python train.py --d_mlp=384 --norm_eps=1e-05 --decay_shape="linear"
Each number is 128 + 32 x the weight over its row's rms, rounded and kept within 0 to 255. Layers, rows and columns count from 0. Numbers have three digits each. The size before them is the row's rms in percent of the matrix's.

# layer 10 attention value, 128x96, rms 0.0766, rows 32-127, columns 32-63
093:094185163070066114162133168135133102152097132176141114103098058064100117072145123112165137097166
103:121115106170134100147087079150171109110156178138124191132168080156155144118185138144194099155167
122:144197176125105161061160098114154120137151168137118144133101191202141155111155172091092151093152
095:181171106124187165136111111148148123125134138088133139120121122151144080168102145120054089096162
109:142131105144080101093132154137110117149075078112052146127084167144102114126082148157141159161121
114:104102129099118127107127151101105047097102120148122125130160189132101178188149183149120113129155
119:157161141092088143109121181098112150138119214189175156159201143148113114110143130161119120118092
087:161065164095097104151182107117098084097121104112135186113158133134136089156166145081116121129163
109:148090123142100176154093131072134111078126143170064124111112155106085131111128068144095097151156
090:160166038148135215105072109135095114136177103103114144154144113166061087144085085076169152110154
102:138135106212129128071105114100194172105189130100129142115142109099133120089198153108081150085108
109:127160142134185117157176193135142105152123105181105132146163086108161124140132142116158068130123
093:119144137153148097171165102151152101147154119125178183159179111190145159172109173140124100169136
097:109078132073178156138156071153140064142142086136098113129088072157085118116093121195162135163162
102:142131182126137187131075150199153097127121065160113107153139086148095123092104118095147104137086
087:059139139115081129099149131105122150149079155172081125112115059083176191151119117133150194130081
087:084132129122164173123099176123110152119094138169164115146168135183129126158084116189135154141217
110:123158108097142068152134176095064155175178164123145184170153099124100153119074138082054141091116
092:106148150114090174125153102105068137113106183074092095101061145088069120171118103123135130119100
105:095092099104191146137175170141055143139159097128185109145107068134157083184091086127125097156110
096:178139041135117119177135122148183085124149080071163125145165095132127124168176131173161158194127
082:131154122134141146104102173142191192124107113137146137161170103160138102146138123187076129073178
094:128124081096166115146116162134132116151167044066155116144148136123136077158183165096126128187113
092:117172189145095140095152121128113137084116207113107111074129185096135107103079114125104120047163
112:137170149164206170108116162133089112151128109123160150114150109172121033109121201193130086141099
100:163145232117121144154174170097159129136121178096156149132188157106101156124046157149104113115143
099:140079138109180144044134129142110092152160151168145130111120132157139109110103154138118142087091
090:176084125073111097183167130112096144169108129147107101116120081164101075096188042105126090128168
092:122090156148122107083202147121121119093156149089116080131155156143103159121193124129121150129104
095:113136131139130132086097175120063171145135139139189133127103140174165058150095169106129173150126
106:133156112121156134147139178070119137165133105118126078125104077079182100117176110110167223133100
099:073068130128152102095152115136113094107115081093098080129131121147135146128091136215127126063030
094:091106092096133125114093150123155104096133157124158120161078164079125103128106112117160074131076
085:122203128096116133134140190145133162174141140134137180127123075102094103158158151106134172075103
096:125101133149124127116131125113137126196154136125040144089151130101119168121136121126141159174113
098:149164130127086136124087174144130153037056133057146131119144145055111185102178120114128151142129
104:041101163121107126129134147121130152158063132081129071156119156131160177158102068132119113115156
094:050102096153094055122127104113105159069143103122150129134115097145128144118071153167160125140138
098:125157118158159113127058098077154174086128079106145108106145120098143074113127122166134072143098
102:105160159101107164183155138119150137114072129161092143126112158098111152163117070104089125135176
121:142200116152127181109145148096150129066132176132133167106149107179106149113212113127170083116140
113:164095146099114144186142157111127207131082142179122117155193122097171142092134115147169188136167
102:147130124100100151095174161094166193090113118162117109069128164104106149065190112132103149121135
102:082171140123094052141140120153172141107071134155090166120141166105148134141098145130139039200152
109:121147116118125110129109117162173131157111090109156153078108052181151142122081096175100145155112
096:190138116147084153127151154141126118139085131164119052148065128127128094125152128134119144151117
094:132158195116168147188182153163138157139093090159115150110133130110097135085163085115207086123162
105:166141125109120139139069124079183168173157125124117080188090138105092078152154108106127154084112
096:130148193130125113134096128114149192075080159082029090145141152104164119125115113125089102091153
099:138122165082161160140084126100116145104130066159074140121126099154202081147110128171143119124105
096:102180103088137117118117171134123098125116125171098163117082110091198140173119156129110145109137
105:154142120124159116117118155140100199107160128127080145102140096117130122130120129110096086090136
103:151090089181145159118103114206126166117166138121111170118175082075123174112097123129094145129133
098:105154144150122170131116092117125105117073101119110024079108111160127085191106103148124129155158
092:049170138183149126137118161123175147163171151090127104105157153052072131131148154153139149141109
109:096088111084091155130082115118111132094150127098078174113118161151116144155155119127183100160141
121:140119179150167189119123069108082122122168127140090131056133167098065132117061168128097113094075
091:187094088126101115090147134111132210107150139112208131176102174131162137121115142087107136165189
107:101191085096111151134128123070085152131126109171154206118091094120109126087092127187147149167143
096:113124121174091125198140140152148154140134183100120114165092173103130097127133146133093163092150
106:177071152122104127146186057159143137135103133160126115161124113137138138155091166111151106192069
096:125068107146153159179121144054170132096116096122106101073099088151131135113154137120067122151115
109:171124120179133160130128098146136116142214162126132122017162105145151129161121049090101149138166
104:092148119113165126104154125077137145164117114107061112181165074167159126192166079128149084184107
103:067124188135155103107122124149102155058111190125152113155123135090122092145144104140166144147135
105:110106110106145067125127135199093135184125132088203113161133102150127124081158077147099120129143
108:144089149124142113126156138113144143087166113109093079154058115131126086179108125101081128138104
094:160120124155112104110179130102095119132141159134158161185199119089127218171125137118111164143050
103:117186095097112186125117118120171142078147069100204122085170085121081118195121098151154135167138
108:132149160137229134143133106116151131080101075059176127107179148096120149146094156116147088119087
102:101056108061078051128158183141132178124164140177152133160076126133153127146124115142138162161129
106:104145086112124148131086126160152114163062168144145102165122081137159082098098120171149145154098
105:091123187114144115113090156141144082166112130187085131151069129067118176098125142175120163104140
102:099099112106162071122130114138081167175180130084184104144169144085138184111148074109159121155131
104:130179114146065124118154178137050153146117104112132100131110073149136140133146132172133150095128
114:213155090100107169144108117131113070154065157139130140173132127158122116092041077082117138202121
102:138115119145078108107154078110139130132159165139097164121138140189139161171144125118190161155176
097:132116104112136181193123125170132151123137107113137150105080142119161131115104174112154133165088
090:070115117149155139067159090111175052134151167129104124140070142131114130141189150159117145182131
095:087147144095130137130166111048159138101160125114124172111146103144137130163163149183106179136113
103:081146080188136069110146149107064152153123070159118070180127112145151116166163075117104121137163
105:119163096160135119089175144098129078112082133104116108165072176141108131090130176149089150104131
096:161130202129100088126113128151113144141142168088149165165138111148200083070140176134049189121124
109:118140133129139102140135150154145103109082073170137170174092092140109185138124198153096163127137
089:148095145114186146115151120086137166050106164120170103091114161096131151152121136129153130134118
102:085072128153076067150191134178119124110128143103172092159119101159091090139166106109102094155135
100:148127132077130119064163065163093118112169085128164085140159130134206101194128138123150107103102
093:121150086156176168121171130103117142192147089105136046185144134048081105158107129146149144135119
090:113148051149088179116113110135123156147133113137082152075102176155064122150120187112118081092150
094:128159126115141149129151115104129165105072165128108152117102098148103130156133137205108099166191
100:077136177176086163086111123134129140146164093099169125138107159177160133129095084127111144135127
102:077110125124172089104093106105194090154097165138064169194176155134109100092137114105135088136116
088:132119106120075079123127142152116126092092123119107175086172142100172129095146207117168130144143
105:169171144046115107068102147116195114131115148110132119170095138125122115116157092102075151124153
112:164140132105125177132084151121123116124110135089098174244111112133095161117077090039094095109134
099:146144122092148140121130102105129101113151165160139185163152069119089079110104158160130184147130
# layer 10 attention output (transposed), 128x96, rms 0.0672, rows 32-127, columns 32-63
093:170150089167144140195086177155195144094094102172120079218087155122148116098179120152101130080092
102:106140119133123137117124113100134128072075163121124157175145109103124107104129106204151112117147
123:087104111114101179109178078131116128087094143090147147096048146172130123076119104144099093139115
098:165055097103091119159155100096043155128121160123105147110078126162173155111086157094093106101149
111:066145121128144053106116159148142160197135072104101151094084142130135132136118104077134138169120
121:078146166143136124105121196087086125187104119131141133130134152184153150112105118184049071090107
118:161142113179182133093101136132149097102106092046116151124168158137125177108156099122161106170148
085:138192085156146098151132176131102127141067140156101144121073188138159121073108152180174093136107
104:144173118126055076054099165126137145174126133142189149117188121166162144117126120129128094090129
097:121115138126068094137133143066133158135124160102115166181125088104119180124098162047155105138141
099:117139173142154126137148089121076103093182106086127167125135160101128157075143182133098132066125
108:128150103115203171143102121196140182161090145152117156093135145151123130149208109119123109113108
102:143137112166142177092136139107059116180133179163103186138139132138129156143124099151106143070182
097:107065090153136134116106121170169115153126126114062167112095095193130145131128169158145153088116
102:136129080157103146081053110152167213123104074140091072132209104131112157141125167139110100122108
095:118104093189130091183102164125150104132096128154135152092132135104132077120146113142087229093137
096:151093149135112121120143087130165158156130112120166091152179049149108106154108107086106123142162
117:137152121123194141220155196092090111133143120124155148211164167163123152134031111109109148136109
095:152100102100080107144118189094126107083116158161139074090053162091141157148111116122170186125140
105:107126135093140144203170117131080142170077142093115155155140149052098151116132131106167112114121
105:098155139170090130134116124110131101158160146145096124130061126100125119142132126102186094073104
083:173102177173148068148132135080127133139147067146102155131117063137098186114117187090139117157124
098:100163137119144144192090106098110132198116083105121125114117112119102073115095218110203068121148
092:151123168151088103127122123154112070068187142108129134089151117143126118093159081121051162111114
118:133157102133114167098090080138100154169158114094123143111157065058138113104144121063147131125093
104:170110182127171139116138186113124155096120184097137142094121194169081182126161092139027122148111
106:139088138182131148095044137165131121195163170129108149112148101144100063093115153172135125114079
088:161139093110141153201126111205169076097093100134086060140140126206123110137111124148196092138098
086:120169164126109098107130134169144064133167159083065114106121153133103124159156150151146138096080
091:121097128146127112124150122147057136165145117116173142148169109092167132137116131073147131077168
107:140112131085114168227160172151141129102089164150164107131129113146112092132157211107167158083106
106:108105160133139138128085142173106120197085091083072139143116130100160139081149137142128094125089
093:135130114144193147081168137117110176189108116169116109183170147188111128130121144153061125124128
092:089102088148109214077155112124166141108088102117118097116106210152185091121110097109080107134138
087:166169141105122139121092145164147144083099072088164123127050131167161103136119131089099111108177
090:128107122115162154145163065107136096126178075173107147149115112180103157122089119118136116149162
102:168170072147179197096102131127077124134139100098140123097135072155151074130027169138129152111092
093:126130138117135137097120105092179150181145126141131163124182133103211156051116142089130114185105
104:127088152108100065094158100179115071133140189159137108149133147169097179126134174110140196087193
097:128143106140120122109117086123068116129146104072087124162167147093183153136074156117207139112121
117:116057149135115162191097124161171123127110122104092130127112159058089081148138181049112180139138
112:077141080091112109110100180071061050140145133070092140112103086159131116123069131159159109127120
095:122143143155140188116094119159130175176141140140145097198129082144102144107098102149170106138150
104:201121102108163141140140083086089096112127125084116067154175099146068133137127164139170220124178
103:155098115110138118128153100165114178098156174104081139107134185157067127141129153084099127117200
098:144118157123151097105088107159086079097152154141151152157171126124108160091100103085149154117183
087:144114045131104188096054132109136159172171101092083120140153102148164119180108124145037172144115
099:114096137180144109100113125201093088105130141151150120094134143151197185154061128074076163146184
089:105137079092135139153153090120179072127183122141220156092144099101082171080093178158143189086147
094:097135047140091062154162155120101117163156165110182130080183142117089159117114152093073120108122
095:137097137124136170093134128106117122113111130068180055108184149063117091104098096123134137115154
109:132069080099110148122143085133188074092130156101123088057090129087125116108163127125099172129115
093:118093169120159087174116099158068116146135104128098118089047165181076079137159123095127077120125
103:128126134131134059113110143092126159166180192177190189112157132114138136090113121103166140142100
093:175060133087159158117133109138114079082061154106135143140081110163219142108089155119156141164155
112:126156160168119154160140151092148142156092100124134122130120124096132145123119164094146147111144
117:115160092096116064126191161136167104171128120138184133132128092135102135169168105160179124131150
091:076143148156148143118106103122111032168143148158047085108081114150095118174190118128116137116059
104:141123121105087139127136122125219179122124134143092091162171152136151091096138078063138141098061
091:184139127154152165131143127164151089077139099104163144117155115110108138113102113131138124101073
104:130165106123147124141094181118097091107113095107130117192184112125134093100173075124119107072124
095:089165139140116108084125148149113117124167185159123173127118137067100121129116108118118101114151
111:091120098096148122120144159157162188088094168071135131162090150107123087109142165108121114107068
103:143121121132106125106143159155118190135160145127150149081068126108145111083055131097096195070103
097:143054071113156129138136172080147101152102051124114175145119123168124166121093159131063113105078
097:208106119140166192119111152093083147085132139131100131108117138126139134106074154143098113156136
106:126176129206145081092109113168093079105081157120127158082178190166161137134135135066128113087139
098:160133145130135136213104137147114105123116082096144077092080100214073038095107093134115093117117
094:090123152147128079181173153138132166127096150155081162155105160168102153124140141115131169129127
102:158164094107082156149157132160149114148134193132155151083116127161126117133114109195072190124177
094:096149116166172196144090114145076067143098139069144099092187061154070111088140126136061068089095
109:152130175137149090116121104097079130067182094068131148126139170109108176151132155128115066112163
105:158182083119087154127208081128117166107123145074172115144188163104096105126077156107138109137191
099:111130127117088178138086108099139149110112101148075137128095061185174093151156171153078152132105
105:101120167142072199087133127098204122111194109120121134128071132126137137121112108116163153127157
107:125134197086126144178177132189101159161170128101118138059112095143146112151184137089168105076097
099:151126120155140110174099149186181130184114122105179122113095100099152034118105108099141104118086
099:176169108185136123061107172117101103152128132082084143073178187112133083132158106096162099117154
097:201151098142150153167157125101151185094094129191109176109126132090096092123064127122101116190082
091:098122154168064169166108159132199171157128081127121112111150091124155097089088160118158091093109
101:181064161100151178107093144145133132164105137148142166095110151117120097108119157157157140105112
104:147139153098124143133089145148150102082117142199086145151145143122129149125088146187110124140151
087:094115127126193138108183156110097124124095112136160113112093167145129165151094109033170105128123
109:129120116160088147106109193122076120162157136135068172076129182095177101071090072125150116140139
086:123140118157118144106115155116137108187128130075099149086179122127164143099082170116140135119089
099:211124150179199188180093116119122127085131074155119194183107120099112144091145108141089134122082
087:127162105148133072115128182115138110163082132118121102142151104114089156077122103170162182176188
092:132142148107117159079137127157137159157113130089153150096068142184191149153084082129072167135121
088:141101132127157137096129113145220149135080147150105085116124140091149064143196112191188163142098
090:135087135112116115166132091140120097119199129123151119176142144089145201081103149069157155111065
096:160094079118182105093146133138095084152094133133128129160094148121149101110155171078156087145142
098:203097118098139142161156126146055146107085133100191088103096125109162148164080128125115123122176
077:088126116100113135124137134091132149170136102107093054137173123188094145144101121103112117152150
097:108114152161112158136193124114117164163090140146097180101139129099121112139102216122198140105224
114:168152147171113088116158129144144104137124089145130130096090151076160071142180093105165181056154
096:104068163138070043113155115131151121113100086100085046054096114178173165154160105084142070150140
# layer 10 attention query, 128x96, rms 0.0962, rows 64-127, columns 32-63
102:152110162197091133149161138145134114123149082135082108205117131116107134061119141108168123172174
102:127099078095132105150120162097154125140101106076189161081101122177117118092119178137143124129109
095:124136115123117136189169153121158146060109149132079137128109142074118083148156062140059123101114
096:154123164154062108161189139220127156072129144109118140126116139153100181092151092102117109186163
096:121114152085112112175105174100090125134066147144079144095157076157125080120112131173109103134080
116:129063101148066104193118186163097152110158123085164145167131123129131127114081130117142141151182
094:115064116120160113110105153099125120175190163130171159149118124154119131109094146133119066103109
086:152165122191140150076144119122148157122111078135136126012150082118143107124098117095115163149189
109:106084111149098168176147196104133135129163128129057150150067143185127138129138153115130159084107
105:106116101167140112103082148100096168066120141147087136166146146135104196081092118180173047096150
114:151160167121129060210154169114180118142094132081166174107151072129149149115121145159109156082145
093:152136113183113169104155113187144126116191126082116139122090183164195134143162122129170096130173
103:147120148078115078108072186129124106092156148151047121177097146162145119166143087212114083119140
110:184119159165103145145148147096138142091130091158088118091144122078138091061125142065175091142177
098:138162103155156172104116107098165164200121107077109155156123171158171166145158169146088099107113
109:136141120168126112207166125083123110096146057098079098117123172138150139115136102111179102069137
100:167134052149157051159145141140152157181104135119101125164130184101157115078130102067170172148131
106:138232114178126112111114156088082108101109126161196159111132133155096138072097126137102129179133
110:135134209161124108158120117078097163127120153100183017108121167158059171178151105103123145108148
100:103111134133130129128182159154058182099089108198166124109087085092154138166099132117114187195199
103:111098145109174153133146134131071147178122134143138074123091104075143112123154080094138049165136
110:114090073051146147020111169133118114091137124118091108133136094109164092185183196157124119111095
107:089146090125125113206112126110175109172136140166169125117139133141088142122137110105140092081130
111:117136136156156100185116121152110118109099069169121079098106121101144088131060080153105080126129
119:138150160153122172135125123112159136107143103206122102150186151099113145097180117162137181105060
099:128150129155139163151135202168111147111150111178114162092170102099092078132110126207127163095115
086:121110107105107121055128172202080188157112136143122173109148117056118120126059159109127129072139
087:147087162142129105151095073077126064138192092107225156129158136081143131123108182178135160128106
104:149150135121183119114139100157112093148096155177143161182161067153197150173180076160089147153102
101:187064132146076172125176144175148166135142090133097111132116163067085121131122132143144186127130
103:131121147088121182132087122199153089198124152098197099107115147089105128125125123088151143116120
117:085121144162131157107149146049144111147071166155120092146152198078127110157171080137103110165115
116:137188141146197114147124143132106157119101152067154114108100148098122123114115150116061119195139
098:136041121135104153057133125180145136163110145171153092156169154162105115122102131115107107157168
119:081163110166166086130130148122137155191118168137125094166190145157135132071135115170065097164111
113:110124102166167121201188139202071138119121112078176157068130108125126155150175141109142161148154
094:127190131104139110193077137115140143138080155088134098139153084166141116196114113066136165096127
105:097090136132127157146044176164114125151164156143166173186110141110141089211111123110108152119166
115:142083097089063077119155121104119204115128167101116092115155143127115182063115117078129151194138
113:116174174185072134160106091073170149104079117136152152123126088062134093130122126148105084113148
107:126140170136130111116109116138125171172128150117127076144177120108096052165185192080120165099122
112:181086141122183084124113134138113083192110152086152130094127069168145146157095137118114107125134
094:104084167105159153057093078142128119116133145125136140116112144141168176148197114174135092143138
102:162138124167105109161174086144132115162142112145146135187113158088178115148119072180115139122166
113:100104139102080094092172123149176129120084129090115156102173086123070112111141174112144096093165
108:088186158109168194165091138129114146174072143081113145089085168104243156085157116121157172132118
107:115172123135154135101094114140046094137093099122155156160098129181133214180118132197126109102129
115:099143138112065171143137154092171160127082118126099139131143107074162122131067173113129142109143
104:110096149023128150085152101133110119132146131141163095131159137108152148106083135133127115107124
096:096133128151082137080106116121140092100123101124158078085155110130152168093072151155115123075104
098:100155121129147148126123129160056132131185143167106129087136128111111144095122104059164108140165
115:148087098152147116162110104150159073083129180116139136151117122088193112111066122095174092054118
106:154125148127121159128158172114147153069159170128094135127125095140157195147096138160146085099162
107:138086160118157170058138148148118065141127133100100126049143104058087081143094176086102167111160
105:177164173143159195120130078144099114134143108126135125132156083145125127105135097089191182155134
103:109117114203109145192105129109104127110125111143143255086098135162128135113171117117125225119113
111:164146175113132136108087090096182121076154116145117123138127109116153181148119150114172138072152
102:150084150118163062146112112154136133118122044082112051199113070074107156142176141127110213126161
117:104135153165103132126117171112133116077140130043099076183143129137148139144141138182079146131090
111:137151119121101127059158140092133183063127083115190134119135142177136194159134160171142144168156
097:119145120123125152107070134128088108137176068097107135108106104138155080101092101166125114111137
106:194077103098090089128118121128133111113168149147146151167136142176107112120175197150093104135124
119:153108124131159121161093129099087139158114151185142157110091137077091111114164212154177146106072
102:172186189072062053128128168157136056094145126150095161069141130122123146127079103122144157089105
# layer 10 attention key, 128x96, rms 0.0979, rows 64-127, columns 32-63
097:148079124161138111096124117141080156128152124141125080173110112100121122183145121139090092157124
097:122155144142137123195160155135076063129135095088065102139125128106133160116130139145093125159182
087:147092108138168089104114147094131126158125159072146115133080107137139122110134150086087158138170
086:109151127083178107108109153097123186117150120130130161152123093093107108190121148110099103197129
101:105101121118193108084122122151127129175106202092159090132075166088119167127109127137103148071127
113:090130121124153083128140108109120090117143111181064120081122126174141092188125147090167126121133
098:173115161075154110032189088107150155172102137122152157093199134144149134180166150182151126170107
091:154121111122117114072153170158117121141167077084147097173133154056126128168087099150136104146114
117:056142117095129156085108147114117123131091145133224166130147083143083132134172127100132118080193
097:188125176154206154177128187142143098116118183097103111147128108151154118136110168136096113199118
108:100106150066093084084108071086131086083167035140065141139118086108103119127154112104161127102129
104:140118184152145122129066156128106143080076114170142148139144103134060155123101123145102110146139
105:135129121102202150118102081086136185102119157116078091155094085117152193101134148125145136134131
096:142113110076094121203109125131101145101168083051066132135149138104086128136068155124114144131135
094:164101110150102141059113126139111112130117102107085132159105116073151154096109105104151075194130
102:067148118134125113142076142166096150095094148124159074129099159093059130132160143107102111158165
098:091142129182145121078070111127108154094117107079120134159093111131140115135123148101134094184171
094:178086110105089100124104161125153095094129070159080089204112089096103097115097070080151124133152
120:156165117104101075169154162135136144169128108112131139091110132231126136119172144099162104191065
106:109193087160101145198104101118101123105125090112129123114067166096090100160126120083159169141112
103:129113119137079079125154124173106160141125109178125130070070175204096089103168143157092160138119
104:170149134144148172108130091109134072146101142174162162099083147112123159088118170134123144155148
112:153157082144111043129129101142144137151158122139139071111084142156150147117091091178079118216076
116:122121071155170163161052141168138156167096136159111097122124124150100150106159058162127141141129
111:124094134169171138197097135151093118115066166056080135110156086182119083108091124041138121143110
100:112106151119171144079161140161146130142149092145087102113114053129107147144093117111111125171141
097:155107146172140154061155100093089114204086107162106121148206153131122112151145173091138186118167
091:080066141067124122128150148161158148151134045096182099125145104098090204127118158072124147153120
106:087159167167113093089161119147093063105118140153157133095140132096149149179100088187128105126144
095:088094082117111130156131149161108174143075069112129134164170092126140119155135127108154142179150
114:159134073125139147075120111147110134167033077075082149137159085155155111133112117127181135143143
107:149106102119138121088132109137150097167121150093118079159137125084123150074109139131123103166176
106:127175091166109126171186163121087162142096134149068157076094096131089099124151163146111127130164
108:116143140153144189059104097077113182102084138125138170141168151157131093106157162117130110112131
107:106167154093147121113151171137137121160140126139123086142167156140155079151095063146093166124167
110:182129135155088135136133112091093135171133126072128167079142082117188139142120117158105142100199
099:154105126127165131205170091143086111103171130173150159124093142147126112119048101158120152095139
100:119145150135163154111138103145152166086178127156098174153106121144118122129113082124101192131157
118:087118080114088122112179126098127097125167154030107109215173146149073083165151188131159092146122
110:100084104094094153153107154109124127163132169109103115142130074063169148093105096108101111148182
115:111097110096099134124120091136137166217089141133147136149191179123090112145153155154169190174119
106:158178097085073072136134073123087150165150117151118153186133113133189124153143080166162099148154
102:123079136153142121177104083195157160137092173106087141168097143143129066158167124105107096122098
113:133168132145065119160120137150191195113115099130159108087121180156128158169119082146076113184127
107:070114073140099150103117112155150083099129117130075096180104163036132123159096168104168119133096
114:124126146129062074155127156150068170128120123161073190049087167146093113094131114141187089061101
111:153127148070111125173061239082147098183091138148104146110131184122197192125144135134102093094103
116:087181124117114182127136144092160101086163077066147187169114102067137092136132174138136151102132
103:117101082143130130148196144098103198165136090165129123144134149125168143140089066122130148080178
094:148178122110126193143117141129162105168092094149146114149126173135074153094094103080137151094168
102:120159109178149138183138136173110120154162157167098080103180160126160135090069156126139132092195
108:139120096094153096179136063145083126148111141105090156057085155110168084180132071103111128123137
108:118111099076109125117096116100133134102105164082112165150202090142119186102078141115121145188175
109:128137159117094182047150141120166155132137137111047140110134124111081123145127123128142184109120
106:102112115140176181096125078098159114190156119100148099122144131147136103148125116086216092172089
109:150146122114118082147133120112158085141129146119197105123172109102108128122128100081115180140157
098:145084160147098134162162053124138097118173085085081130157117109138140092161100122135165113137138
097:147055121062146097153158106152114180137142073100197140118160079140129113152159142107173160061168
113:130152160127134124179120158118151117125123119114085156070162166128026071149130127151178148165119
107:147107086072067222123099113083194110148104147133110147163140166145085102125166114094089128156111
102:115129170119107173039038118154113140174185084152105097089124096161130130166177164116108182107145
112:154126174176083133134126089117128139118122100168147182204159101174084128176145128166101136104126
119:154109130141158194190082157106033103152095116130153131151026088136108182114120138118140113168131
103:117198124130124120058121114098081143147115118152193104149139136084156088178166116097151156121112
# layer 10 MLP up, 384x96, rms 0.0881, rows 0-45, columns 32-63
105:123123118087084114145149156116099116138078126111120080098115136156143166117062147102118116176171
099:081149141128151144120153112112132096126150091112124123074128073158116144122122115133212064131202
117:119166179142116184083117134093168152099144125208179104112148090106109174167085128111172096114120
130:136146130155199090117074158145085132060152175200126054078131121131093112091118179116091100098103
126:144116119111124093064134140122055158122090178135159124082193153116155133056119127121087118112099
113:105112155098137116145134165182148144118132064166104117165105134195095124087167140132145150142142
117:116098102123085104096139081083104150109142211142112043126088087126076149131155127092163102143166
097:134144140091100136116103105002114141105109114090100094157171139124138150148140163172135112107135
105:107089119089113113157134170135143123144110121142108122076080103158130117101140132124145113179105
059:133158117106095122149133107109164137129168153151052109181129127160070087121183092131099138097192
025:131123132098147091094045155119159069123135202128127138115150144130174149161143178129143157081153
093:131135122071111110123151120174099080153107162140104149156117122156034150133154135115130107102103
030:085120105101147156113153134097142104109090188145187163108162108174172172166101140152127147097136
070:147102166168157182109139087142082143072180085125162152118118099115200174126101141113154120158159
128:140091153110099194126095149143101101098086145174152108149142154081186133158063105157107189144122
115:110175115083121089106163158174163219140106174130172121084151099169121091116138063131147119129137
119:153148127141134199110143111159121079178134155142136114137121144160146133155076058133109132110098
067:140131112134076119164148115122197136121103173149151139088126118225144154115127128134161134114142
117:087153140104102150087144123202097135143120196112213138107131073180159148126090090135108153078126
097:138109171107142111158120143099094075123104114162083122158110167102110149106094134224125114164143
099:142163170121116129152095137138090192161143104150098154157125208173117082121090155070131096118091
059:133132143164077073166130099129171174098140146155216187129139128151130102154116166133140191105137
113:180079103083131105112113124168125164102136146164143125098158148111103062104144219078114115066156
115:138094082114162133083158167097079133172104122138109140107146130158155116102102100143116072099093
119:103158159124118106128189104118074161142139120108097142125127099183118091088126095142107090184143
076:178128124106149141121121101123107136110079157094192183169156105138170127086132186114162151136118
116:160145179171153166161131083163171104126103098100090071117115117093126146072152111180163080177119
076:104096127198121116139133163103135146084126122132102048142112147099146125118118070133069128131121
030:147134133111155119073090103138130122162130126182066154182152113129109194139143150154172168111152
068:121098132154133166096167037166124123020180107126123087155158142111118194132172116103092148135157
084:079139165121087132171139134200154075164134113180140125138112132086091148133117136143147084104097
104:125119131116148098112146131178141106141121204136142168114145104139103107159139212081129140105169
112:140114116109169118122135168096113172181078161152140121176106121095092149156143154101090104081094
104:117051172114160189131119159103163165112095063119140075124111072136168130099160176135140105132091
113:088067177157103080109107082123093115096167091089178145136182108088193195125137160096159093112172
103:153132099057178165125135200109104114155134149173126142097137089170170124104112150109150124120105
050:159150103145150105113100144168076088110152123114117077216138131087143133121148113163081188117157
104:159116103147091092144147134137133117111148109120110050122102160156149113114095097107109150137104
118:170205155140139123141143143113111173109092135118105095108139113149063132163118226124099053136141
090:135157139097085135058082179139129109148139128124091152129117153163134150130135149163093077126183
109:110152135124098089084142160154169046106137193117141131117133173103167131133144155119142173142085
047:092175102120075079153160168114151127145116175106125107142098131096132122116117095080141135064139
136:194145120163118107095128180136185103144085142103127169048186194139135075165126145123151131127147
127:203130126121073155161173151156115148195108135152112073066148071080087156104155132129157126076112
079:176157180097082094060115071203118091172090137149140119140164116134115136151114125157130162092191
087:134173199075164129155109141196147126160074171133155130110114081121199130131121081179104127157094
# layer 10 MLP down (transposed), 384x96, rms 0.0776, rows 0-44, columns 32-63
101:118154161156191075057146089108138102145164111122105160082198188117117146154145127149097113116116
090:136118160127109105109120169173157181132124104161139120250180188133183100119174124113088144138083
116:072161103160156065135043143121106102128118126084136147091122176170124095161154125175104127159075
136:142119120147058088175117104132083151102056108074128118105101099085151178130168151132129171116188
126:138103091078144125095104212092049132160157143082151091117167095121163125129138127175156183151142
113:148079116100131123062186091100093132161201193117156135080119092108151159085116148112149098162149
114:182138124088103166099149140098144104135069118096145152010083134106152191152109108095067148108159
100:133172121130131138126149080123170214070169151109111116152138095163148095091055059134093106062120
089:124139102180097162075121107150125149070183097105151134130102124144129076103097102130114150101151
053:112145114154153107154132102160123132127135136115115076117111152149193120130056109100153144182055
025:141141104139183107179184130120110085069172088094121131044108115144071108086115081138130115202145
088:102143145148156163139115150107144180129144116113137135085160113122189102109102110134116171154130
028:136126138127169153118110146152084135095117108146108164132119132121135070064094084130106097165155
073:154164100098131079114108189105144105177146146132124119125115111121107089082100083099116111069095
127:117145086059188191153171088144154141197199107130081102113081138107108133146152137098093143079133
109:177104145145157109105124106110117104129152116113086135183085143092152152110104161113126094195082
107:157157127144135139111104166127124139072147096138111154132179131065101146117140165167097090094132
066:174098090180178145065116197090106212135146140116088128177140170062133147141099080144065118153144
114:137149183153201114164134165139159121148162077167096144188112130112081117152147163133121119135142
096:122122083118087112079145097147121133165143145088117095092134108097125101119159140040187122103129
106:130116085134168115150159114075188127135153099137101109180181091196126162157098081136098194169124
069:096141127123120109056125186162091097139093101067065059137113118152108120108151132161119093126134
099:122140147192109083125107168085142144186100100085085079102100156154156149146130075131146129182089
111:100137162140107163106119172109122122081104182159103132099112096087057171140114169148139192132164
120:120143086156149116129026126158147117098066095178105091178131093126157131144160173101143136101063
082:105157129126173085137172140145166138149134101165066094109129154136098163132128033134122144161083
113:132134147145131116071164146173097086134111145120168157106096121158168122108114129084133167108174
065:129156166081126115126136148155168051180131111119111146126111113187108123144108152152160109094101
026:133100176160134141162197149100108158105104101074133085059107133117095125116062070104123128157116
062:133147139129121121157177201109148148175035183114121122120118064171128114134129132115139170159121
096:123134109121149128110133154136135074110157111130130082047134128155116153091142141125113169171103
097:139121131141174174150132120104095082082131091112133121183106154101119120121127123115117110155066
113:129141177140143097113113116175137094104153118068079106120146137171177121100126140210161108186115
102:168190130151144135176149075155137100141128116155154189125116112166140146145121055151148167197139
110:087107149133157078142129136130154125136116147224153110136120087095136078121084170116114139119105
114:106123129200113149149153124119114125071163106083156104096173170138096128111084079115132106109142
049:097149108116116142142117124071156106121120149084125113023103071154104145157144122123164070136106
095:115121194169164108129170121161098133151109128062116146148130122112126130193129159135118096103145
147:124114120072132156106119120142100158157156131162146140123122133173180116144147074181168101085156
088:112138123188208135088118143127150118134127071066145128196101114092194153096137113121105150114128
105:083138135200139064158086149166114129109122088165146137113138125171174176107108063113123089120124
048:155158126131179204136098082173128094094106100178153172154147101159143120103067142186157109127166
150:128077123130129117166152103087108120116175172150165154148193047135116126139156118138075139104114
133:125202088097138125117120133178176130152104089162175133163138117142130081134122174121190150097097
072:107104162150159167200084183087109172130161108063094126080078156081111150083131103104126100154052